{
  "lr_head": 0.00279,
  "schedule": "cos",
  "train_tokens": 903400000
}
Each number is 128 + 32 x the weight over its row's rms, rounded and kept within 0 to 255. Layers, rows and columns count from 0. The size above them is the row's rms in percent of the matrix's.

# layer 3 MLP up, 4096x1024, rms 0.0776, rows 1847-1866, columns 320-351
size [102  95  98 112 104  95  97 103  92  95 107 107 118 102 102  99  87  97 103 106]
[[ 97 145  85 150 174 137 148  93 136 157 113 127 153 146 122 168 153 113  93  80 168 132 119 156 138 126 123 159 124 131 108 118]
 [ 86  24 183 149 137  88 126 196  81 154 181 122 114  76 105 175 118 134 135 159 147 117 122  71 158 158 134 143  98  95 146 100]
 [132 172 121 173 130  78 175 107 155 123  83 167 143 149 148 116 149 136 166 114 137 148 168 153 117 128 168 144 235 155  98 119]
 [ 74 153 112 135 180 108 136 149 113 115 127 120 111 201 171 120 123  89 108 143 180 139 112 107 179  94 139 148  82  70  88  99]
 [136 147 179 209 132 146 119 135 121 144 148 109 173 137  90 142 127  83 156 157 140  88 175 104 174 123 160  96 127 113 140 106]
 [127  82  93 196 143  87 143  95 154 151 100  81  80 147  89 154 139 119 131 131 128 135  28 131 127 131 159 181 179 161 112 158]
 [107 158 169  96 152 140  96 169 101 143 130 170 182  96 159 181 185 203 123  75 158 119 185 148 120 167 146 131 131  82 139  51]
 [179 101 180 137 123 221  93 157  92 157 122 157 119 103 174 153 124  86 141 120 111 175 195  63 128 145 158 122 138 150 112 131]
 [154 115 139  81 115 114 175 117 136 148 169 114  83 139 109 129 125 151 123 170 108  75 131 113 129  92 119  85 154  94 129 139]
 [117 151 115 119 135  93  76 154 128  87 171 129  99 174 144  99 113 168 128 144 128 120 159 141 134 103 132  57 149  85 143 120]
 [152 103 164 186 102 160 159 127 153 111 181 108 122  83 127 132 114  73 172 150 106 204 162 167 170 120 129 135 115 135 104 116]
 [144 146 149 146 125 139 143 196 128 170 101 139 118 161 170 128 100 118  84  39 109 140 126 180 133 117 132  49 175  97 129 149]
 [145 126 152 102 147 165 101 138  51 137 122 124 161 117 123 158  44 153 108 156 142 155  65  67 149 167  53  92 203 122 101  69]
 [150 114 141 122 115 115 144 120 166  99  89  57  98  94  90 127  77 124 115 128 130 166 105 180 166 126 112  84 127 126 104 114]
 [127 142 123 121 139 129 116 135 169 130 147 146  93  22 153 165 116 109 119  96 177  78 130 146 112 163  56 162 154 118 101 100]
 [ 98 110 112  96 170 166 139 142 142 148 199 126 149 158 103 156 132 176 121  38 213 121 161 133 142  96 178 178 127 111 126 144]
 [163 122 121 183 145 129  87 189  82  91 149 123 152 123 189 116 156 131  69 157 132 159 140 142  58 130  95 109  85 128 100 121]
 [144 176  86 179  88 145 167  61 139 137 132 164 132 118 115 127  70 177 110 130 116  81 120 164 175 114 170 156 147 142 170 122]
 [ 96  92 129 142 180 131 135  81  84 129 120 193 125 143 112  74 200 144  78  93 133 112 156 179 128 161 108 118 116 100 127  76]
 [115 134 142 169 117  80 135  94 104  95 101  89 115 124 150  90 100 117  66 183 156 122 193  91 181 160 170 139 163 101 137 187]]
# layer 3 MLP down (transposed), 4096x1024, rms 0.0215, rows 1847-1866, columns 320-351
size [ 98  96  99 111  98  91  99  99  95 102 106 102 108 106  99  96  89 104 110 100]
[[143 143 176 121  95 138  81  97 107  79 137 166 154 161 166  49  95 150 116 152 104  95 125 146 218 116 114 193 113 155 150 177]
 [187 189  76  91 117 151 146  88 128 105 140 101  88 145  81 151 153 143 114 170 107 129 145 162 195 114  75 140 176 166  98  95]
 [113 122 147 106  93 133 121 168  89 152 140  51 122 156 104 166 102  69 107 125 104 117 124 127 124 114 124 129 115  97 127 123]
 [128 149 146 171 129 117 173 127 153  46 115 146 113 123 160 145 126 180 134 146 171 103 161 109  87 149 148 102 119 116 142 224]
 [133 126  93 149 112 146  84 209 180 158 136 176 123  98 219 136 130 160 128 139 144 130  63 107 162 171  58 169  76 104 119 187]
 [166 155 105 100 114 102 114 100  91 142 106 104 127 113  49  95 165  94  91 122 135 163 168 110 100 149 108 159 108 155 133 120]
 [142 149 167 176 118 166 123 117 132 135 160  90 159 157 115 129 134 165  78 182 111  95 159 127 177 164 164 139 160 114  75 168]
 [126 110 123 152 129 130 117 108 129  96 161 129 106 103 150 117 108 130  51  71 107 156 182 114 147 151 140 160 112 139 149 144]
 [119 122 191 107  95 137 110 154 150 112  82 190 181 170 144 213 116 107 163 124  82 112 151 141  84 141 144  98 126 176 164  76]
 [128  84 129 143 164 111 114 117 171 157 127 115  58  92 110 160 111 151  98 137 108 104 113 139 141 137 137 166 138 190  80 130]
 [ 80 154 160  88 162 130 125  74 162 148  64 109  94 114 133 175  68 161 102 143 140 151  57 167 108 101 121  53 137 112 108 145]
 [ 81 167 130  85 107 177 103  88 146  71  56 107 127 118  90 157 161 118 136 192  90  73 160 133  49 113 168  37 126 116 152 143]
 [122 169  85 150 110  91 134  80 185 130 141  88 117 105 178 116 126  41 140 169  55 106 165 178 130 122 112  90 103 122  90 149]
 [118 153  56 118  49  96 113 118 155 147 153 186  74 162 179 132 156 147  91 160  82 142 108 151 160 150 149 152 155 157 130 185]
 [ 58  71 217 153 113 128 101 100  93 112  95 180 113 203 126  80  83 130 175  49 154 167 140 119 137 135 132  83 145  98 105  94]
 [135 201 127 106 118 116 112 107 133  93 117 158  90 101 134  91 156 117 105 110 137 144 146 136 153 165 132 114  99 102 182 135]
 [150 117  78 106 148 136  79 116 186 146 149  78  36 172  73 161 135 178 183 111 136 121  97 114 123 128 115 149  96  62 116 133]
 [108 107 151 171 111 164 100  98 149 166 160  77 150 112  90  45 163 158 152 125  71 160 160 125 146  82 188 109 126 149 117 174]
 [217 118 101 123 177 171  68 172 144 131  85 145 107 150 154 164 100  92 159 129 113 168 151 162 153 138 148 101 127 157 165  58]
 [134 112  73  92 154 119 135 141 219 122 135 105  81 139 120 130 113  64 127 132 137 122 116 122 148  77  97 140 157  99 129 106]]